{"n_head": 5, "vocab_size": 8192, "norm": "layernorm", "optimizer": "soap_variant", "lr": 0.0024, "weight_decay": 0.27, "lr_head": 0.0105, "seq_len": 1024, "dataset": "wikipedia_en"}
Each number is 128 + 32 x the weight over its row's rms, rounded and kept within 0 to 255. Layers, rows and columns count from 0. Numbers have three digits each. The size before them is the row's rms in percent of the matrix's.

# down: layer 2 MLP down (transposed), 2560x640, rms 0.0459, rows 1847-1946, columns 64-127
# up: layer 2 MLP up, 2560x640, rms 0.0498, rows 1848-1947, columns 64-127
down1847 102:094195129191136100132110112126154136118170124150113116158196112124175108108076188148127127111146111156121133177132166102131105150167138141147117167192129078158128151074125129141056126133129186
up1848 108:179077126150164166108108110160145124118100182122143176063137134124155140114144115124129098140164185098075076136109166106128142166184162145138104110149182127101091084144113122158168112121112210
down1848 099:146162086135152100094139140080070154170139136093114140147110114180123132137124192112124128083132103110138158157130125114157105125047084091134154094112111161155123144134101170155137137131113075
up1849 096:111129146094147117090192095143122119147073091142173116118151106100099190119087148109144150200165161143132066149119178148132158141149138192158105167118105152160166073106107128155117134138145106
down1849 099:071067158161123099122128128092133118116179076083127087081072156150104084118113157152127222121127167159067116151095104110133120110157090172120124160115140069101180116129066144203078179173088118
up1850 095:139127099074116062134132178167075118110116116179192130129125136121170137110111060136111132156124113142150136138145113102122114140152123062145105141142117154173091171119091146018102124138113089
down1850 103:169134161147127121104143142126104157130124136132172139146153064142155132181191107110167119131155098131144116129109154176082117168108151111099063130153164157118134096045123129119171103156118156
up1851 087:105148102143101060107127148183071123180120132161148108158041142127115140150110154100115123115098129139094124099135103137156174148108128136136071107144141100097140110090122103188109163169142130
down1851 097:071118136162110134153145161093140052142079088139137104132105217118094160091126144153137062126146124131155174093122090152154156157190193177115170162127127139142126111104162166149068157131089134
up1852 101:207130121157146114077111116096093088129037121116083147122105074136076144119109161157107162148107178105125120150157105119112116074105072097150075161100130167148115130126118118130151126147147108
down1852 098:091122184127160165106212095096131096188161118101139154096127116116158187155164118078128159089142166097162132090097175107223098067167124077116154149110105161149121037135161111144159082116095129
up1853 090:069132108132209089093174111107132152132149163058106060145127197151078095146155139129124113112168177153087144145158118153140144060197161155123097173060147190167150126102105136172173161119193087
down1853 099:078137141151087132162097148122132111131124138141186191192161130166156159133096107145125141096142134130146123159163147204153119097088081071178154100134123100132130112101130090027099119090116117
up1854 098:110063134106093134098136174171095168120159088064150094176166138102137067135145149139133133123096174149089150112205116117119136126100120119121080112126132157143167127162109138140155161166099169
down1854 093:117136188120130138144129115147111086119202167171124131127121106138122109144121140096136148116109104130140109123117202132084032120155130080134113083128111057137168085127033120143116085136117111
up1855 094:154147118111159092043201146180188110137155151144173092150085128146149151170089121100083134151192089130173104132141155134202167155128153144124121141092163128138104132153144086106123119110158107
down1855 097:178178145111140174081141125086149104115113112160089090181126145120128125119111133144108156145103071115154149144156166145132077155144169134119101123128116107144062116075120173112182153159131143
up1856 104:188113144173132143141075173133037177115051144132050118151167177157071116108126107120141154143114183095116159090213167147168085132137085127182127109130119155154155136127166139138168158174092093
down1856 097:125112100146110179105140147123148090145107143131121129179175174117170154135111122111146150127111184129135135107122088166156099142150097152200121125111192187111100111139163185104114078157135094
up1857 104:096130169156094091126182179121137133149154081104078107137066118092100165145149167134118105161114084112115099167126204170146167151131133068118148144137101134077162147053153170172111132123084096
down1857 105:076140129152174160116156127056185082106133156138175090155089130138161191124056084188164094121143140142168126154185126087139072124107110133103105071086114158137127116130109110127092135099113164
up1858 120:078200163084122171121086120112149148103082112094117103109129145142144131166179137099097126127132093148112117098132151138113101137117171111090147088125086168103061152053155121107180142188192131
down1858 104:070150122162144139091075144116136211125123107131179073154178117213087155165163123154170159123048110077152167125158095085139104148131117181161143137082123106073080135095076128166142115164178122
up1859 117:169139132124152105100145075124112138153151088172090136109180180137128112121189183175112159098049123091063098191145105157144106166093145095161139170159151106125167157096099128122090100106174129
down1859 111:085105123102094113160128091091123092110070114108136169112137127161127146173139102055123137139155124098147114060093191152083179095154156133131084136132105077152071103088147111155111159121046082
up1860 094:131169181159092106115120148148071106132132149182167091148116096145154129118159153136028088128185135085107079069079108082104167124145167178093068145076130155105131092111120120207168113158174141
down1860 099:142098143126106071109168164172189112130098123147069128190148169121132080083176146135139071142107148111107133110073175090151134141072145113144045152137140192093200124136118129104089112144207119
up1861 098:161121136125118128116120104164074060157149115104090178140092094077149136069146175066122161120140158111169139159107133154086097133132117108177093072181143089112097105086151118133177139090141096
down1861 097:109139116128143153133080159166105106149117138098137115110124178145200081175136092084095160164136118108129141122126069082149150127160130153173165165137127130057146193159093112123150142107152134
up1862 113:109161122111057099119151187133135157131090143095125118110088093140115122068086144134050134092167134075175200081120158215145117116111105114141112166152149079107109150194133099127128180198136142
down1862 104:119122149144143115169103105180127154131109100132183135163104134104116141144106108047144127102158128136077136117110105128109134114106142153150146102143202152143122081122093131131048132139130168
up1863 112:175095073073158096070152097138113100093128198096142119135122079100143114098086186142161113183123179125127145081123046109133180164134086110194115117139091128132147139135150145117137145167152126
down1863 113:195069108146166099124158088108151171132173154087106165142117142023126150103117155136097208170139133139120133162158123130126154058135152136083102120137175127127114166156115171121109071102118064
up1864 108:179098091109074162160131101105128189132136078124164097131148100116140170141127162082142169095159073124112113108122105097176069147156152141083121138123137126106141154137132068133088111191142126
down1864 100:111123199099089158172076144131159091164111096116090112164110127147181161127139114157112136166143115204178169148149148092117110126136133115132104158160141121097093072200159161149183164122148114
up1865 088:082179089169137110101084153140113125055076140127104082092108150128117175089130142149088099113164163113083118107181145133178159129175141058152158130101106142158101144079121120128147128164139138
down1865 098:155040144100169138126148080073194108131138107189135156166130100097081138111140070179102164107153143124172116121122093126115129141145138144175097117153132152129154088179131147156132132152144135
up1866 095:066194132085170133108141143103162068108151121193124127126139138084133112112100164155105147094143113143141190106082060150141177199200065138069094133100054190111124117119183146078165120198161058
down1866 098:175109153107141094154179138151105172153104185192171169081122131138104145111106055174134129158090149151162126085131133130146117111155087046104153155133106098165181104103123117162183151093110104
up1867 099:128160136139122160177093169159135155126123137109177088050144129138147105116162135163149162123120143105123181165073083036164139156118137096119147111069199158106127176142199098115089140130187097
down1867 098:140111102070135095179150135101082090158115151201140116134093110146138087116119150193136165185115087116111121100150147193088109144129184086144156176168130089113139152103140107199201128126152042
up1868 105:128118093117150115126164167133110072111156083076070097085121160135117105143142124067150115085078114115137085126112111185104115154191142162143104098138135050071170183080149181170129122128120181
down1868 106:046124139113104142041096150066114163091112094093095125130102136118113089096152127108186105153147150151084112090154143112079198116104139103070165134106164122205144098104164047173157108129099067
up1869 098:152131134166081104167103138141153077135125086116119097174118106123123117151131155116103095134120106162126127112193111097128123091137127102162138122148141113155131117143114115140169103123138134
down1869 094:128116122080123121115099109070106080163155150161155074092135084067126126171109130171138107131135096169135107118117122115089085130153109148060129124148158111138158130125144133107165116125085172
up1870 101:105115164165138136152144132173077074133130149179108165021147072169126031131127166121138074136159165125141096072146106062069107144157113182135120115109211085187077155184155083175176131098144109
down1870 103:143096112158115099131080121118131059151166151100130130121116217135149144133156146074099102137139167121110171158082142184130136137113204071134078134159077161165167135140213144063158177133153131
up1871 107:164139136128122081130174127198113105165132151137109184112121112168127145090205113180137168123127087169136131184079153161164147109179124134097131100140067150093112128085188103103103130143135089
down1871 091:118134091156167133130090175099022122114101136133122136132146152140128114169083086108127136154138106170106072187139142109104184123110186131102074129135170100192136071130139143115126097072114097
up1872 092:098143113160184095127112080168120104164080133164124216149136078091130128169161081116162091068082161089132115081096076177108118207159164165155151140159116143135145154143113104113170178110094157
down1872 099:141129099109112124157132122163061143127099096138175100122103193110142142114170126150126141121095102146057163113109210147127143128073059096132125091108139083158163152155137140120137198098120147
up1873 092:137179118110146086148102174154091176176190119100103131101097141155112150083079145147125126119118099112162218085120109149150141127122155121125168183208134167132152148188153125176111180120111121
down1873 099:084128161114154110089159088161087134176193127146182189146159152154115156109156121095110126153173136116147104133094081124084103108079140161152143150090108117092182106085131122115179137125112112
up1874 094:123147097165127113102164068111186216088213180164090146116137080096131128129155160153155143135167132103154156150069126143175131135124155153094113164138104114129055097149152080149093110169144097
down1874 104:078167100128164128110127220118141113121187122157147140106145079187157171118152119124148156113151109109076140141110113144134109127113145122154140120103125109123183163122076128165147082157122146
up1875 082:141055185155121194142096138114119151068096185142147176077123103162120111125089096127115151160120169134158128188126134123063136095116108169111119117146089118092107171120126152249119086160090120
down1875 097:168157132107163097115108101111153127161103108105119128171122149076092115148116122113154122155078105142142118145154067157126195129101135182094142122190176112055128093162124151167127094127075144
up1876 099:116111080136131142173178125145193124153139114110069094164075141108170148110111151090136147076096123118116110103080211118119143127076125104148164208145143071135131163099108099146128149144119084
down1876 095:159144146087063115054131127166147181149135133082078178141121096117122097136070061143115109157085109125126073164158126127140107108131169147141143136183155145108050058126096163186098154116153158
up1877 084:157124132160100186127186114148157101092143121146129089113152142186091130109101135083116142093137143139114174134094183107140129093122167133102167118101156123132079169127142164099148106066179077
down1877 105:169154148120099128157136095140076064076149095136169130165124091125110148173162121138126151112085000103109138135089123128108125069136173064143142098104108162151159155162165119126156122160116069
up1878 105:156098118080163118106115170116161086139141192148104110171099122111120183164129146112148148169109131119123158120105141176139158153135124149118159132121178072094170172117138178109146048188110116
down1878 102:167132177160116131096114184162120094114129147135201136116116093197164179124079088084127149156142077150124095122144042136123112152120111122161166111137134139098144094158175102085098136165064145
up1879 095:122112094139130087127070117129131109081155117092129151155107142121127109156114113127161070149126129067178130141137076142134119144144139176181111137115119146159180127118139086181140129172099148
down1879 103:119165144139091191103135129170166111135131167140116149099088101143125114134159169121102063128124141125180136113080107203149105105088111172136101160168161191148081174132151117113095109168128123
up1880 078:181108106144139115211080163097159107143156124083106113169192152143169102150087111082106166135088098065112154164078095181164126088146122102145102073139141133136163136159153143180083148055066157
down1880 099:097109148086116141117201141134124096155122171128162159116144136147125134113118064117096092149156119091139132157100129102148104098075154057077052136132198185164096059123134174175053088106121147
up1881 107:131136114192164138136097071136134117115135071102114126156097140057136129148100130102105096128125136080094095114141169127117108156094118119096075137136131109124106142127182170186153095143168126
down1881 105:162096195103111188146156175140142135138132058130166107145133154135135143044150131178150077192124098077117158110154100097096163125152104096114108135080124088137097156121158052142148108150106078
up1882 100:091136076153110107110134127108169121180142176122189117091117068167104071156138149129105129126175121169054196125099167136168124113107138103074105123107169104117175174112108126052138124121121131
down1882 090:116169120145159150156131108125065081104098113091127130140139159184116175066132094156124124110073111150129153148140161149092184144170048150135129162132116140135100076136130066152109069202139135
up1883 097:101164158184143169114068107097086165107109186071121128177188106110085123154170108162124186152117136146117088146117186123136126118109150168125107082170148104120106143120107103132168137188080121
down1883 095:086145131135178068129114067143088123140101100135097105146148163149200171156164092103080136141146163142129150148128115101156114136118098142104121129170094147111159122170108122144135095096163159
up1884 094:177146197128059148103122129124130100160126149217179113104149099113136168119124145108110133163071083120154149132163125154169115115092130178131115122176099133086169028147148042088091067147102135
down1884 088:084202105104150122078162147158068106096146119096139175125102116152123053102131173145129119141175131137160134138183152086081169170098112111157114110072144121139108125156166197109131158099174089
up1885 095:134152151181152125068115144130142124134134115095178140168168092129187141176158098143084102168116141096128118093138136126170069088182156144113078137109093072121155132137157094124060084112115133
down1885 096:118110143126111107134080076186101187125133191140171076134054152176042151076141147092088168117167140155148147144096120171120129125083107114108113085131118153152160101125121159133130149109185164
up1886 100:131150111137089137088104120111167133105124151126097122132158119096090127082116149069122209101146128072178142164182183099062117103126167167106119143134140131142163189104125113197166139074116144
down1886 103:190173105120164150157203139122070079138174102073156143110125146159108164174145105172167167067079060158134162130118092101077070143074098113087156088103092118106095065166224134123190138144159116
up1887 099:113187140147148117172072145110139127119188108130180056069151122067130150198086093151078146065026135122126168150115133141084096129084115082168104050172123154143140150173076140101088067134130093
down1887 091:102191102105124152151075083108146198152118090093145135164093102140124145119077116147167070132040197088146156130137113093129116116139095155149171143125154130074175129151104108065096131149151101
up1888 098:126133137095132075109126148147134120095117143173079155119167133071155164111102084143062096078042122136141160111145156126146109210076134109112146068152165089112158138109174147108085200144123085
down1888 098:177085142125126149129165164072097147084141126134109117128116086108136123110056132041150142141124167136118077201139147110139127118124117137091104172169190122167081133100121093161102109151151090
up1889 094:129152122148115129125142184081129073126159101085155110124131136101107119120151085146147191091158161176136170092144157146105152145092165103142126125129159156205117106180105113120152107153149101
down1889 090:148088107138119123152104090126121155100096079117126065128081045160075073119134149164109172167122181123103143055129123161114152156084144081118164124142053094196136145081124165150130121126101156
up1890 105:184159148095152123134084189173101127106158120096127113129183117110157157163172117090158130093138074138107067129111123103065099128066178100134166165158149137126149101108175058079164114121120136
down1890 092:045169113116113140089186123183110144126147083154109162111125143132229190103129105124110146055165186178121108102165157150108134132114127117092095087166151152101090148119097099176141095162139081
up1891 103:109167169143097106102095181146134113187124045137174153083145110113134122135149146139135121124128055143165156104088127133066130097096090170100165122113103113069188098174150126138182079151124133
down1891 101:017125118098119220119083157123126126126122061133114156105157137167090160126182080064063102124196102111090096138099095186130155078143201126137088160191079174118082122101162157157156104077123129
up1892 098:173178142081113104142082112147100091161150205170113115053173103144140162112158097167113146135073121120159074196150101139149103162118166127136137110137096076148136113128143121143132156140135146
down1892 099:120094152106144170117097080158087182052109096146070155086154165118118128139147111109116115103169128140168121074085086169112124052115109128116109109070196136109109104106033104117084075180103116
up1893 076:134118172101089082128144113094128086116146174100163109131058146122138153147226152149148104184107124146124132213134166130042146113169100088120142158097100157114109101140123233111124112136115179
down1893 100:150191175100114212178100186135201145082123129133150137187129086088094074147111056135112083081120132086177142063143163053137135207177109110078133174134053125117098108129112096167061126068148123
up1894 102:185159090109123078149095086140114134177139103149115166109099191100099144137103130172112094063122134109149088100113198124143157163138120136119113149113134126150139138061113189133126098117143130
down1894 099:074202136168125107136115151170158119152068177131104097082173113119082106129071202084121104124087117118133128162119138118179104159111140147172107126119167107148116172140130125084120112172060145
up1895 104:127075160204103095102162092144155115150149120144109194103137130149203203157200088138140219129147173124152132218125133139147144075126116129113152152108137119129179186137177122157069127126143170
down1895 099:166130143120130100112129105089091186121189087146127102123194148117159125118108164147093096089074145117113077164139090100154170076043172063151133108187153167121165081130122123089090139090148108
up1896 103:086115151105127139093158057181108068073104147167101117148132131132132180120133094176106181104119169157051194152131099145084155061144153160100098193129133127127130140103167112147154154105156102
down1896 109:075106080173102089108146122159120090117130077176078129125112111176136130096184102163101092114054146107083153149128140087135147105158122119113135151089136105126123156127118144126235102156132115
up1897 107:113113134156128120142148170095175140137168120158124077136223144141122070087134148183183120105104165099092107100143125138115086147137078123102068112147136127131096126113102084148077138179100173
down1897 093:138197104087137138092173112121125193133095123133151057080129095089136206155154123080098154119126113100135114130156136157154204156113039131103156127113097114140176128086068141070144061093116137
up1898 098:163119152070111134075148141070126158169101121119152134090156088131174096171166172078156106135131094106147079122136140134129136125100171124092072119164176168142060105153091121133139159134089167
down1898 099:139169123136135155125127191148155090131116105168116105124068149159089096145099146175122108163130100144117119133108138108075164102157151122137123089076166106139127162126162140101134106113139074
up1899 097:076123164043099156121120190197162210129152135148166151166133132092144124049102123097158099121078096177131082106084153132106099139155148136097126090088154134146110138096159102154114088132117145
down1899 101:131161164106145222119115162117085177111130107085090121114083141087085143159130178115158114100102112104100115138101174129182121149137144084119171123167083170122137115134166121198152061135156208
up1900 098:142117086115173114138181146153085119081078189088099165074123155127139100117076103123153083097145159171072120134162175125042165118110137145134203172154128079105126138068188155089174163148097121
down1900 095:144167191139103174111086144110079130119130099136145153109148105156106096141119134132169145135153087114169100165113130169165094115144196056118119132093133126161090071100120096133067082175136124
up1901 101:102176084132100094122137154170094137140107115127137167195163168136119134102138178182128134094121137128174112140156166145110149159183119145085102112160089097134123137083171152122149133069112111
down1901 102:151149179054141085102126169126107137183097168135107115142175155072108073157107103156085092109127109144141226075178145173139163135153108130093084109101205153118139131130140096187171112149108192
up1902 100:143116125113138097124101137074090177082115133112104117091115112145143065074151096097163138140091125119116143156161174088077161109148131100112212131131172106126135131086140124117169080169115161
down1902 104:123136124142099102119174114134109149137069128226133155210135073132097172135085082115123124114144162162055105130103145099177153081153147129148149147087088162130171139116123128092098133107117139
up1903 101:175081114100112140132073133113187080123164090087097144189159109099140106120150127132123126151128117093112188211138120205185112095111095119126125168109145177124127174094138152147146091119128090
down1903 102:150105199174145160154145144079102130207135126154124124056094132067091187159162125118138136091125177136109152149156122104093104112133112117119122143151134133109104077147159151143094152137107144
up1904 093:178094141098092122103053172115098126101087161111153137102138115117108120196144126146161171099144158042168060109123112115186114178123125109127141139105117153089112130091070150130153156172094107
down1904 102:142136173106158157155158180072115094105115171140108101108091095104154091120110112139142138098151101148121057139109141114189088120125115102086116057100091111115156163081108068112105101087108118
up1905 093:149157171097175142117113155164163152184162173096101127175122131136169128160165122112133115105043124146111180110042092103152107084127097105143084184159125118095160143075178115117166138163076123
down1905 099:148113131082108096135115170215123119109123119118133103127153082109190087166185146097130117077075150167187144048164162120140119156143097158157126086095091157105175121133176185152094095051125134
up1906 096:169182173052176096075138152138108158141140133177156103065093137170115115158106105134142111162127106094171123171133192109172177123114160149130114123145106170195128141123123097127119138114101142
down1906 094:148122121135097113142171136106189089134117251121132106191121148107152064176145150109235083137134121170162145135137106094132129078139084101124112113197150107129097054177124141113181170095132116
up1907 099:180095155113144099114124160128031120097119109118123127163120113139125141153131054107145067079098136136150143103126067155088146130086090121110142118121141158066131099151105113107111076091066122
down1907 096:167126161152100154102131102143158069181171138117132162122179151122145169144142098111181140136169140162106124138177203117096143089183168151146114205110060124131191157085127096137169120124122122
up1908 087:112114110144117133130127193156127157132118117169127062103100138099098124163173170117191162172142149130144131095166160139128152175141084113170103068136137099150195149154116145114105093181077138
down1908 095:094077144103116146213128143112195168176101136140167136146109165064131157113141104142130145096115122163148079132172141175127075148126108126097097127131049080172147105123109093117125105065113104
up1909 094:133111149118108182178110110113181159118203094083133139099125121138115121151097099112101170169156116127138114102143167137212176146135097111100137156120088123091115150092126095131078141135071115
down1909 102:131084082128136098159136174123166160072110102092191182159130139151103082141157143154143083140099161143088078032158120178100118103112143063159135172132102095107128145115116149086159141130138164
up1910 095:117174169146119161124124118137095104069146107104132080129106162113110127073141173064096113147067127065191164107126154134136098159160126168112145190159124154096125173189115177102149131106138143
down1910 102:167077131164113106097102116135112149135158180127090115096112115140118142155148128143105059114114128132076118158154172101108109135142105120150062072116164111108128098079180096170097121098081097
up1911 118:145125063197107024108177104151109079103162080093109105158097130128112078128142158158176148109146111098138144110142103138164166130169117160098102162091124112151130138136108141138093160147105131
down1911 106:037174192106139104132165159159082134152176125134062088166135084137098132085168083132086116164122125149116141118104109169135161190108090139136130176169126146134174148076132126133159106154161110
up1912 104:152122103117138074101114136137095139118103140212125148189121203120150180122182174134122185130171108126145119102170136108161129226174144098082103097151091140111149201081094107113094142130200089
down1912 094:096159075152111141171152105126139099151066142120122121118113193131130109111146107105114137168121183099125131132121167161169148146091064147118101143145091126170145149164132176101166121102113110
up1913 091:117133113182089165132162165110146057102156118083147138053071111136064131194130202098121140143090139117155088083199066158116060145079165119090099103081100102139188110118144098102124084187091120
down1913 095:137187111150162164126078152109115050158147139145228088171110099091152116069166086155112136112144159185093114114125105114166160171173104156182103072101130141119141154129131168145096081109113064
up1914 093:124092129152108151167160185164115136127115138148109085217137121185109088115166138182137155162114123127145194107185093105107124138155170167115130117140091115148154109121125126104093105051117121
down1914 097:109144164107139112071113116092147075153096097190174057117156139096079137115124084145119169098180139110148129128131122128133087149113157127147176077189116158108116087096112081149157117108132195
up1915 112:152086122155122097144106127094147219134235161109121115102128142141151137131106125108107170186131157120111168149167140145090127089078100109121138071112125156132122153102111127166164106076106134
down1915 105:147156156185088140103101130109102108127136172085140167124129069121140171099100143088099156150131146115076125127101131172085139086139143155154091134144080193114141144112141095085109149120105161
up1916 101:159174127142163100138116218146098060109116117202086073124126103143167052137113167127096189145136154123156152120153144057115128135146168106148133119095098116151169090150119137111122107080131068
down1916 102:111125054147071155142134149165160103109120124083110098110157106175039120111126124082146087133156123095165152150162105122134178106158126142143086101165080112083086137150145097171074107163146113
up1917 087:087142136178134122136046169200165112118080180163167158090101156140103097100123159120143188178153123074118099091126088101170146108122096120123116163131110124086148102151118078197172171097127134
down1917 103:121134068143181110160142093087127106172134120163097146071168114160107097114146151149092161129197140141094086088131137126155111188095139113134120181170143094117136199102091141144115101089173066
up1918 105:119159118130142163118143129132149202132156138108121135133094182139137157135119125102120138043172166139110084186147150082129151095175128134091172157102115096124148158139158160156157110112090114
down1918 104:138085120084152150178108081106113145185106157107147147119108093110149097149122142183100162123122136089150107104077105124078130076101115125132102154103104100127190132116114141129102117172117117
up1919 105:160145137121139152111135092158081079156082117165173126129068199151190125115100102162158085092148116083101097148110170128167100215143116132119093141155080099163157144145156154139120158119090140
down1919 093:108170100130120099143137108143138142172119106110106110140117161143147138056099177146113116113119125050203085166037109121167153108096162127143155096117149131105115117110126196127142074151121138
up1920 097:140146169158194106132142124087110065135133135135112128144080161132109126113171129149120099098110114164143175199067115111195077068073147071048145121112161143126111171169092136091159153096097153
down1920 098:117149085140140147162086123164141187117152079173149076117128058130152099113069127183134045155139107124167104123144165132176128094207128183109123084196162114107143103163143206125203103094112128
up1921 088:219089097126106067099119143064128197076134115130099056152094098140150095144109085088195120095118171178156130157150132090127125106151094143119071137148169125118171137152150123139102103120113134
down1921 099:156049123151105134113165145105099126119111179128130085135153149131173124117157099156111163194124145095082151119111143152113074133194123101079118123093135136150069119182143120133139124090164164
up1922 116:155089139123130118170077122128120123107107141140102101150162163100169116100175089063144159111144125113113142153152106091188127082153078139130108091125107114144117092145145064124135122105102168
down1922 103:093108152069142133103149122079121164121222170132130096156143155186143122166106132123082121112094134152160109126122091122100102142115109162139080105148142144139112189138056103164149150145061081
up1923 090:160093124087106109121162157151123152093100137148102167144145079128168174163137111149047090187101168112136135123109143098132157161104131128097122109104086152135130110088121104114145189134149159
down1923 097:139153161192083106121157137098163154134129140147124137088174115133083072149162118090157154160184134084158162075131133135140169120121132127116157077084149145151088116105149155176141159137134150
up1924 096:111096131138092120093133108153143110103098166151112187116052089102125086161128119141119119122196101099104152114140138126159118113144130098088180109069114111168196128117135129140178126153070100
down1924 100:130084092096080079173081156135126179061110112141114117115114107146132154061116092116162153141097108090116104149138075066097107108123097172149142109173115092152100093114139147116145095144137151
up1925 116:165068128120153141114181169148121101096116143120140126137110128124136145086116153159141035141148147101112149175114099159170119141093061176099163068150112157103088175178121158098167122128112090
down1925 105:140098108079154151159104138078117144154070152141112157144086085075126085112077113149186113127150121122139142117108111115127093169108114138107159132128098108198106106146125110169096176061150175
up1926 093:154076128079166080123133132152149134125150167133147137162195075149145172127120111116090145203095115103132188132165187109111147157106043124137070085085149171163156079124049142153080111134119104
down1926 099:149176158128191151128094166119148107085167134169111140155136114143131097173119088103107144111123139150163086098071097131119169126113062082113156130171102143177132136075111111118084155177093134
up1927 096:153126148109173129169170111152094099093148159142140182064147126186123073109118151152129167114089131131111056223040148186149115109144094168116096111132127022129194163121156103167160121124115117
down1927 103:161124165119083120098129173107130148078087140077130119140105097058168157153180108187168118115144134104136160060132131123110094099120151094154172113101128115116108142116182153175084122169124161
up1928 084:119109135090221104121141129136122140171108102183165127168162136179096093150091103093118135173104127124151077161104078101124137158207140110162116130098159095109163132158148196119149142193114089
down1928 100:175094132110081103094111144138137152110094147107160160201147145022116200061105148070122102125160124111107107163150148168140123140135107102139100109159088134140149115142144087117151159093104114
up1929 109:122083156130160104126111129203128157139110135070139132130114211132151128124097153142153132114181189113076132138033119140147104134113134096192123175118087084116103142122109153149114100153172117
down1929 103:101170125129146081153099129101137134060155114198132132137160126118104127100111154162138111126129208115067131108084105061130179196089113146122143196136070173153156168098111185123165123150152051
up1930 097:097136094093106151125142143089139094111116188103166096153069081180075122101104148111122119136134097100129156091173126172102165135133186071134152151140126124100093156184132147169110091128145134
down1930 098:128126130086083069112133120144145183138121138140142119113106135062149099134109140136136158080197093051179150185073154101069121162152128139125092124139161079117131153127070159151067131211091123
up1931 100:124159118121118114130129133096120143122139163115126120128099160112125105137192203156109146111111101113099179194123166147136157113093134085099137120128087123144051137133133096125139155127124131
down1931 102:138122061112158110125158105121167201136103155128076136102103128102121121130194136143124128105151120146123093128090130076205067093092123151141129098134149140120069071103072088139108144180183128
up1932 092:148154132123127147098140144115131176061145142111120130113133086111098177152163150162103157174101133149130107117164127145125093140167103113149137135162138146125183200106112124159150144111107197
down1932 099:085125084116144141174081080171103162134150186091113094081070142093148112143102114131155088092099118143186133185078085123092087116156133149153095162120119102112113042086124146125135122140124156
up1933 095:131169121145182121097094175071110117111094217118111113155116115092145094143107066109135109146125159108130128117129141202103147116129146149114137138168170148083128137152141142136107101181082103
down1933 101:106115117116103124093134082126141068088180091105176156137126143124070115096162132081129099065101064110156129109114157169127154148110154154141123135099047069186092080090056126140134108120196114
up1934 104:132119106084140120138124119131092119122117131138163114130155109136162129159132159082124189125118160102112053073097112144132121113123160161170154119161106091050094094110128129160097155077066119
down1934 101:085214103112194122148149124174113044127144115161098144134106137114159121175135148154177105112115089144153177088168129173143098109136157067161170127129093094134108131090150122163156120158154114
up1935 103:162162154155159152124157215097132110235095168100066111148162109115129120136103081186146107096099113039143155163100126184076129129138103136113155080147119098143146122144138119193146128140094154
down1935 101:128181179151134123124126117091113071178115109107081135105187180140164113097121127100115099144185140111161060114119098143068157156125120127130172113100062122119127109108123139145122140128091153
up1936 106:133119162105090117127120135089133056149142155075210128132156157128106186141165195095128172126088103096104129116109124082155184160120126123083126099178112130129115123141106071164132108141125149
down1936 104:134101123146090178106105125109080142155109075143152140079115114142119143107150172167061114160132130163132139119135136123198121124097163140086106094097144090092077146133107131124183162109144068
up1937 102:096150097124136177186149119194106055140104133125157079144074125144081083118121196111148121161098151148145203131123137144127087083146160113123103093104144128153126080142118140149139129123127099
down1937 104:122120084147110109068116149159139123138129059166164068134170147077077135143135070167098109158053097112115110179089093145119121102156159103136153090104060096134109143123134163102101144130111122
up1938 093:058113063070115096091183086160158031117064149117098110142147163088157138127164127138115133118135141165165150165131105128153137112181087164143205132146108088034118148130171164142183143171100159
down1938 103:157201121163162109151216114156030089087153105108165101152144107098075102124090153162138129103166112110075078075088200105112118118115114141140127144164147177140118130151146117108101169157175069
up1939 104:124136145201132094087110147121080107140129135183114163118133153151110130105190127176128142081124118137097190142128122129164071122145130057118109108079170127124128169100150194063071152134162124
down1939 111:112122147150102161151120175052116139124077135071095075136110140111112084139122054128154166155168091143130131081080103145153102127122175104125122106127105118132118072109093150133133167063151179
up1940 097:146119126119165180073128128063079077134150160090119146170082122135131156095144150131150142130163138124128109129081098143024094067101085074102117116112157148163146133073128167115101130151128162
down1940 095:134121129082186118168112104160085133106095128130085104139151133105103105170130182096115098093064163179101092095158087128121095215143185165120123113122068188172127138134112151172104116094120191
up1941 104:155136163123167109155146169115198139115196113067135158099155103110080088075116167163148041160141179186146127146159178114124153120117142165130110146103127186092128100140161131136111136130114127
down1941 100:114142140125138116162167149179114198108111131147135069133114122132144159077124115172179184171116152149159106192199088139113179072108122133103189104146051107153092153123043130081139109115152102
up1942 105:142111154097125142089114171139219127158230126111106157157067159151116156079101074124146112144144123102164176112094087075166169119136081147141162119129139125135121092101088153129148111136090097
down1942 111:185108125130114146169086142183205114151104127092130143164087102124120095139144100158147088075100119143116104094072150071151164166093126165155129118133079066132109156091104176115117134110191131
up1943 131:122066148093109073102077127155171145096097083128172138183125162122202106093130127141080127144208138178137140117111126122175175098119151118099160108153060124111148127113071145148051151163167070
down1943 098:115123079127136144153105114135087108168150139153088036172127125108120127141127147067129085116154104154164130123111145102109108077097107101141112145134184099098111132178129186110109071102159183
up1944 101:089089078118135158179086102156133140136196094151135166121086152162098156132127118114119079166110168146085098095111161122105157135146138084110093122072110106088171162118067146150142125134196105
down1944 093:093177176150138129128100132184161152136196119122126081155088152106143067154149113153160092157174128091123108059187116120112172130152110097101132169122104106092106127127145065141174107115120123
up1945 105:158128064124119081079162086161145085165197124151136156136126167156171136181118132110108065145121187131122164230123169186131084132131082135157145160132157172149143076087143150082141129136113143
down1945 102:138076145156146124109097110158082122146139115124144141067145147088153053134080130122149154139134130142126101094125084140147138170085130107072145098158185154145181123130175119146111145077130105
up1946 109:125097149131132078133171124103199127117076089124169106115135110165160109136113161148133149129159165206142154144099156173166082144130118114067118084123138128139146090123127102180182109105143147
down1946 094:116109086116122148104130074123093141177193112114055183107132174128157152102127103156134196099135099099166110128153139144114123104173131111184075149174160155142087087110143116149103093140126151
up1947 091:122122168151150147200100096155145108055104187119122116148117139165124151164133148082112166121103131110136145182078110126082136129145137106171129108132214121134072047113146139132174123036102106